config.yaml
n_layer: 9
d_model: 192
n_head: 6
n_kv_head: 6
head_dim: 32
d_mlp: 768
vocab_size: 4096
activation: "tanh_gelu"
norm: "layernorm"
norm_place: "pre"
norm_eps: 1e-05
positions: "learned"
qk_norm: false
attn_scale: 0.177
bias: "all"
tie_embeddings: true
parallel_block: false
init: "normal"
init_std_qkv: 0.0241
init_std_o: 0.00568
init_std_up: 0.0241
init_std_down: 0.00568
optimizer: "adamw"
lr: 0.00165
beta1: 0.9
beta2: 0.98
weight_decay: 0.056
lr_head: 0.00333
grad_clip: 0.5
warmup_steps: 354
schedule: "wsd"
decay_fraction: 0.254
decay_shape: "sqrt"
final_lr_fraction: 0.0
batch_tokens: 16384
seq_len: 1024
doc_mask: true
train_tokens: 147800000
steps: 9021
dataset: "wikipedia_en"
Each number is 128 + 24 x the weight over its row's rms, rounded and kept within 0 to 255. Layers, rows and columns count from 0. Numbers have three digits each. The size before them is the row's rms in percent of the matrix's.

# layer 3 MLP up, 768x192, rms 0.108, rows 622-767, columns 0-47
117:140102152167080085141134168132120091132120137171133137156129195117104177124133111156157107137127162140114146123117119104142137121117146118159136
128:127112127119137172152129110145118114132122111123138104156139150163196123167125109085152192124120082125120128123097138150098100112139137128133091
110:125117120140127103130147138112120133087157140108098107115096111172185140129155148098138098111142068122168169129126073141113164206162132150096117
122:130104117133154104149133142129120085139127113171125123170163187126096139131102091170171133086124095139135137120145129141121110188103137140129159
092:105119121160124112164140130155094102106122134152079109151145130126111141119135109131183124108133145136134101080149127161127100132121147134106108
092:158109121165135109181144155165117096095127157170095096137128161094163099118177103128158140121138143138146124092150115180102138112136148154081079
096:164124156162136110161133129159104082121099147160118133149166122140109145140145151137168121108124092141134152134134126138120104134154141159089129
106:116138093144085130114159143172106125103159119126132145091128124118143096107134128118106105129140134124138113095150059118127132137122141154163102
128:159115159159105083126173161174123056115089137178093083130171136135129101140157115134168095106121122140134149112166097147156110150129146129162129
093:149124091161134105173126151117122101102099155149130141153142145122102133152141083150173124064129114138142123096144108136131097147137140140085109
092:138113097149121094168132157139112100104116149171113128132142166115138146149151122128157166095138151133154124130145128142094123117138154157104094
091:173104073171168129135130194136127131128123124145113153152138143135102114158155095152185125063133105159139139121108141163149133095142191143143092
095:180120090153134144145161132138112107123102150124121136106119118121131125142138122144145132103133165141127139109095136133128114105152172149139083
118:093123096139117090137104157112096121149124116140156131145161131112117146160122053142220106147119127129125122118153122130127140112178127126123129
106:163104111137134069136127162109076137150101114129092135133110114144175109119169131167117116116133140134111107123161113165128145103151118135129103
094:179109098161120118144104200130149141121133133171141154129121120137107128106116112132132132122133148143121126114117078132123146127121187128112100
120:166115177113106128147122136142124097140124138127146133115088144132149137127134063154138195114122136147112110130128137126060143156089130098153119
096:128105157144115133143125145153087105090101152160096119167142136107168154148126132099180141123135194136142122124136108152082097127144156154120112
094:136123175100091137165127114172118132153115148195153123117141151116128139121139123124194146124119113113134131103108124125137094119125139127166095
099:113123126118156077157135156168125103133120136174107122114179141107116170142165129146146131141139110141155114104123149169096106131156134183138111
074:190098113164147078170154160124105115103091139180120110139122140129154119144140120121159167127133164159110134118110119130128118146131185157119098
111:123115128144117128154131129134133087094121165142106112139126161112147127167135132118169115120128148136142142109148111140138105171159184185095100
090:139111145178171108152166214137125106117116126139141111120112132134139122163134127140137157085135180131156152112118108116146139156132184193131127
100:162102134152095113177154174144132120116118136169095143152145138077157108133140119127171158114133132133144112132128066175111116110149158140085110
098:139122152146121113154130194153093100140107146148110153159136137160156160143155129108174151116138097126146123145136139175128108092153160156137120
084:166118087160113104146139176117122101128114141184143135183154148122157109159148104096177152111129107149123127138156098132137104141142173153135119
106:126135075119138106152176148121116116154098146140124160096123134146097123145187113185144127133135127137162098126115156137140153122172134176149117
129:092127128144141109164112138149132123146111131146120171106157145122105123153129080162184119076118118136169131113168111132089089114163136123093138
106:121130133126079117152125166097092125090161131106134116137131105188111122130186124133139158149144114136128119123101149104113114165144126124132125
084:125104159129135090138161143136146109119146159128128107133166120156132133140102140137191164088105153136100130153135133117142088116159140132156124
095:145110139121112155144133102165063148099154146137133132078143114101087148133134099162128139142148144139103123104115070144113169092145136128093119
112:125128091144136117156118109138129111070165127118064114093107120114095120153129126138118109121132116137098153131126105141088134120136149146066135
076:142115107132117099197142157156107109125094193149117106134146130157137162140148112121175156124135119137151108112129098154100130128140172125114099
119:138133139192159076123165154128125123152066120130108130143113149108113110148118108187147114065112139139128133135107148153132138160132143158097148
092:122124071146159120159115151124071129139131147152105137145119148128142119127115066161164142092122143135132126107143122165145110146139178140141106
077:166111119138159140150142159132111115125089114144154109105145150125143132170148092124161211103130120163147125128129098145124152127134187126082109
122:148126100156106081145182112172146077101100151164132083123115147104115144110144125154147133105117146141134145129125154161140143124107137147129097
078:189110115150111129148123171135091130096102142167103123134151141121148149159147119120171179087132136147127112119113107144124147104150178152137100
089:164115098160144123157133136161151064109071167177121131133168140134106142149139094178154107075131111133108123096153133130131140166165157125106120
081:128121099157121135148102161161116127117103136128161108177150147127106141135130087158165123066119123131148125104124125138087114099115161177105126
065:179080112151148121156163140141107098086117136154124134100151135127155157133134087132169159113106145188124115160145134176146130123183158127098117
109:124126150123094139151142150132121116053117123172119121128101149128166136125152112099119124112126080131114082140071126110141172150142125133087102
076:145123106129109134142144136117114071085123139132133148138099133128151158150125106136165127108144132134176073122096159141112124124166174212112117
098:123113153138115117141090149159101129134135185164098147078148161135121137122133122096158127103117149123123112109151117146109086098090119144189116
101:159123093137137115150119179155111118093106144128136117115115115140107131127145090136145137119134149140134139113081131137129141124147174141110140
115:131099102167138085127164168109090081122114110174125125096113150133132132116094096147150100087134098138134144105147137136137158149142182140158142
094:145109131118098117149131167167086107111075152158096113134161143111158153149137119123159171104127168141139121127138106168068088133165157136119113
091:143144098169111095162150155127093087101130158167110141133137135124137149152154103135155150111119142131160100124128108157109146149124143133077107
102:123123058113124124134157115142127091122154139122125129123134161088119142144143114170128100131133155134163125093131147187145113176139141164150079
112:154123147143155072135130114134120148140116136108037138118131142130141125154137143131110109082144137124153149136158120117095152137139131128094112
093:132111132155147068163155141177072118119125184139113148125128142147134174133133121149138148108122110140146133100125126133111152131117163152113105
088:136109100162130122167144174120108085122114148170124125124158121140093160123156111162217158061120160138155116125128139128141086110127125128087116
124:126118160156128092119135173161092073159142133152138097144106183115100129171121101152174108115121097138162149122138139150109112129147166156158121
102:115127110162151134128167132094077148102132139119130138097114123102152122103122132143129155107120142136163120127117170141103172142114123153067147
084:135132109136115092172131144146097114128130160154100139136151158109122155138162106139169145123139153145173123114138109141117099160156156172101095
085:137112118136143108220126139145108106091133161173108140142133143142150171154179103139187151127140094148137140118154126123085110110155144152108064
123:158120172156173121163141131149124087161116149141158175092154114118098133134107090165162132127121155132135129123166133122118112168159140106062123
107:099109118120105112139145122175059119124111136150114115138123124134156132101142110141118130131139097131124100122124138117084136165117133126142139
132:131118154116151137155129120127102117136117101121149110135118185131161154153140076176151149101115125132118137136118143135090098130126137128146132
097:109106067141173104149105196132100124116110162146111126158160105150119111123132111156190137116128145137153133098115139120116127147131137144141131
113:131120123143136101153151107142114079129090135137115095102114166129188123130118120101125137112125114119120137082119122150122123138105137157145062
087:176101106155136116164099165133114097114116181161131123130132164127115142131159089127158129144134100142131118101151120182131111129124167178087094
088:165130105163140077148139176158112099098112164155065154132126150116116143147178137124158119142147141132155134098169142163138137165151164159111082
095:155123122175122109129125220168121114126105152139121141129124162145151137118143097124164141130127114142154145119145124140116114121114175145135101
126:119134175198176126143170138099075142120127137140113106174113133095138165117128151161195127132121137115146112131118143126111131104167138118134118
094:138119107156146137163170164117096127111142137172143118141127154098154132134150139126164133120124155140134121107148110136092104130149145136107092
086:142121146161164113144113140142109121097148118135074124127130142171137130118154124125165117109138134154152131102099131137133093110123190162140106
101:149122104118128091175136147181124097143142147174103058132136180135141158125146085151177117123126142127151126113123100165130165064153143145122101
095:151119103182107120161132151135125111097123145144120159137132151119113154168129104132166128053125106144137104126145113130106125112115191141102093
131:131120105131144123114134195148124068149083114153160106088193174131115118139130095165158113080122156133129126110141134158142105180168158138135154
130:120111149134115145128123136119102137167102112114145104154150146090099122144125122158165171102119124142118122134133098119068090107138137113121141
082:145128126151121122174148141149114096121099209155124104129131144120157138139138124113178149115132149134146117129128113135106131127132182145119102
088:135086152154142126159126135139085108143080135175127132122127138114145152158143104099155143128136112136130115132162082140094126136150171131110133
091:136130118176148079166123123130082107130118163170053148128176155153127158146143119118157133114137118128144111093136128132108123118132157172092088
114:131105127136158152116117145109095082153088123147112185085140099145098118141167117168135123137140109121207146141151136140146133106162145119153141
141:136115145156115143122140160116118144157102118125157172125108122119126123166126078111151184118125102133132139135112143181129159154124165102111107
104:123114122145075149122159163148100124089131157143067125171148081089130094153151120100147128162150129134146131140135106128143109105117131133144123
090:139123128186143123148143186115077123121138164155071165084165149133124129145131119135177130105132163131122121106117110158119099097135165156130101
081:168113140167163084135103177141111113095116178145074145099157130135134123139174117133191136116142154151145111078126117116119120144168175124120103
083:156101120172110140160135167146141090100089157142131139146152106138110120114143105140163123103132111145134128112150146155128112157145160144102112
122:111123123125138069133161129152123086139130167135123121117147121161203092136146126073133134143138104127146129127172118148143096174139152157105121
106:110124161155145091117134148150121132083113128160146104169145156062162150157173113098157124134118188125148108099159084144129147131120130152109071
120:134106144203154173158168135150095144128130140144113089161126121097131136113118099174141122133129141134140110108127152166131093083078143125124094
082:144117109134130103187162156144121097098128189178101113133137153102145150145140105133190144113129147143157103113140110163099133138141174141082096
115:130099132154124076154161152149157133080144143149093111136120138123068129158135111170148110105130144122117160109090103122126126126131126114142144
120:152124104188109120115115167134109131175115177112132114121189111132078119122122103130159132127133149140126156134134152146143101113088183149148115
117:102125151182116073110171154168088129158084174108179161154085099109127152128150149131115143141136099137115150122121155143144138173107127156141089
120:167118137157153131144099123119124094151099104122143131123134135097128173149084077132142132137121149123127144136112161131106142162150128119080136
120:106105114145093115126142126118125106169121132142085070139151165078162171143154090116152154144125150138146125152144144104130138143167148124125147
118:139126124151109103146137146173139022103155150143135153113148123102104182109123110153166110085116112134152151113147130128147123135100150133099093
077:149117114133129112168139184138120110127093178156113084119130121156160131137147112100172172116131122146153117123132122140098142138134176141130112
077:163107105140130089187130140145119102094121184180113127117148139127127166131168123123173132115119131147144116130137121155118123127136175162102092
083:126118113174148108168160140139111130103125150164118104103121127128127145142139109137176127075126133133148109070137112190131130122126157147117094
112:141126141135115148136146142127082144143145119180154143160100154118173165108109068150178169078115092145130111134129111131079166168114140117128122
077:169112121141156077165155173126132098120094155183127138130140169125144137132141137139182143108124139153153132121110109124135137151144179129107141
085:142125110168090102166107173135147102115134128169083099140173145130157152126144085113149164119132126131115129115112120158125133132132184145098123
112:135130079116107135145109129120147111133135145153137151104150143120109103091133069164109150143150125149103088084111127151136134168109139121141143
078:200107097169158125151140145119109108116097126149134112115139112133143107161137106115149150113132124156120137120134112171149111129130198150119091
090:145112122139124065160153152130097103119155178171108112120155167122189168121148104097201139118124151140142120122143075143141141113148143138122095
113:181099168139160134126093154162151090158089133121129127105176126157170113134137106121107122126138156125132137124088134178115150155126143158108096
082:174112133133150074175149173129107114078140162167097135116133138125117138127181106154155113121130112152138126112113140144130110116184143144111100
097:114114101133103108154116191144095120135124133164141098150120173131174148136116126106164117069126115142126090150143113127103135143158156156129126
111:145127144123168099191170129142149119155123151134098188114139116146106113133136136160118136141143066128173106123117097137121081110155151154145081
126:143113149131123158129177100176069133072138113126121060164147093122144138089138113107120185150127102140085107104091153138085119110119138119148115
113:117130132148117108112151150114118125113123127128140131141141129122113108111123076097146145097117128142163118127135113126084092127142176117122133
097:148111103153111124159148168122077086144111137179153087167135123140131166161135082159147156135136141145149134131142093163139157141113151178127091
113:122129158113112119197111142124158119166153130152141172116128163126117198128112115153146149069125131130114130110125108101120103155183129120096117
086:141129133152134105178134151150081094090104192188128122120150139133129160148156095144180158125131133123166103117139106122082119118140165142099108
088:144128139142091083157175176127115120120106156146121154161129188099186141135176115127163162069126136157128113124107089155111150120140167156116096
075:178118127161122111177134150145102103116106160170120145166141142102141130147140144101184169084133174150127076116130098124127158142118182139098106
100:142114156141149092115143156129141131119095115128090117124094153110170103106134137137099143146137192131141152127145045138149160152121119150077128
120:143106123127122066132100143169156124152123142116163151102121150134127133088143091161118116122127125144116140138139123124135118184145167143147130
089:128131101180151096129146142136082136126106160173131156181098151115147163104144129081160110121118087144125118137168087095145150149148182147143145
105:169107105159159114135128137141151087056094112146145084111129108147150130105138145148125140117119111149096110119116106136132131173140171117080147
095:153109111115131096160137185136161054129134154196128110138153150136121123124135106141178136077126170131144123090117126117139115154148148134126124
083:141125099137125111185120147153101096115145157136098128131148166132141166158147088135164120109132137140156116122135125138108117129161157160096107
105:138124111121083138130129118120060151117142121127144111161143104130183126133148097135120135126137121134104131101142133143124130117149134151134077
116:143121157128141114127121168125140109110106119169104141169144177131153150114182114169130139133141167141113037112108151129104117154122140132150130
109:097107133161119156143105159142088146157134104113122106159163148112104180199114091120158131158118122121145146139151115119111113053123140189133137
081:151116130155103116187135170155117101137103203166128107150148146095163158131143121113190165127138145142136116097133123161108139119125182118113110
104:110119090104139133162132154103112118127127129131148133170130129105144150128135086138147146133119123136184106134154121164104110141175125120118105
100:154116152167115114132154119136141105161111149148106134136124136082085153133134104122145129125128105144130135140156134104143145141135171112063137
107:107109108097171085142156131155163106132150111139082133088130169110088125142139118182142109135128117131107120119127120165153136176138124150178160
080:147112112133124107169137157146089121121108196156099114123141135116134161139153108106185148121136134134148091096145117140099123122130177145118098
136:138117095173103125127156117160092060114079133139134080128140133101092148151099083129141117094113115138161150138123158197142166139139151144138127
122:127130172172139137132122162132115112147114112156152141164095124145171165162093107110129135142123142109176109137150132128085170119142126167134103
090:147103129134117097178132142137086095100134150155109098129145140131120161129148130148179192133115139134171107131132122156077098135147159129085141
104:135122131163117105164173171143123099119101141179111171167117118106142128095162157128122136085140098145134090110144125153112136146138133121105141
106:167124179167121112126094124133144133127119172150157120176112122125156156160110124128141160116118138130131110135117130146135065102086125168168104
115:113119166157109127150144146108083115131074132142116138155123160107141173171120094126150173143120090135169117142155123163079155081183159127117098
104:115124072133093130136171110105129083094097124104116162146111121127129145156150137136134099135132083133137087126142145139155157155138127138108105
081:152105138135116118184139160167103126119103167138093106117161129141146173137148129112152156124145131138148121114117122149099145139142155144123103
126:088123113154177140142144109124064147141116116153115132129131143113103171184099111158133125124127123129132145149118159113073089116117129139151147
116:142120147158139124137161125105124148128128092135140160143095152102137163110148109160171176133117169132110134130149107103075134162150123121083127
104:150128156168136098141148161134095077117124170153126096125184143137134140113139099118193110084127131134116133081127116127129147129137160137123107
114:147093160125166107135105129158145107082148124148070104107131133131146114152141169133120099108146124129114115123142094158093133207130139151146152
089:122114100139122102169129122118115109122107168149132127158119152148132157143138099124170136104122114149140118120169085136127120157124159136119072
086:142110110142165138165163130130096120118132147146098113116178116140120162133171098164144137149132143136127127088082159138128136114170155140119097
089:145109110166103110166146154144153112074085136158121149109137140128148112119145112110128135146129112144125120121146109172148148066138137163098091
127:136131160142134137126117162146060115187104140141101142101134116105118151128147123140137108124132111136137117110092121113117099096142128155176134
109:114128125147144137123120135109105122107101118196116145150149109134103163165096141136124169140131109132165099134127130110086117118088131131140142
089:151113100159140087146158181108144109103136147153118131117153124118109111127176100151156117097135147144140115126171121154144129137158192140153108
128:131116119155121133153130143134139102095119138148124109128126140104155123173128120109164113126130149137142131113156096150144115157159205159095098
092:150088126166111113193145159134098108115132132174094151117115158149139144155145101116160160123137124129135112108139083160125117141125189158115110
103:135120111136112115168133141152124115125135142161095136113141146132114143142139096141162173091129122149144116136109119148095141094135170144124100
126:136112182135145111132155173153117135102105131135095137122139143129132104110167102168127111087138086122101119096097161178110122121152124160149133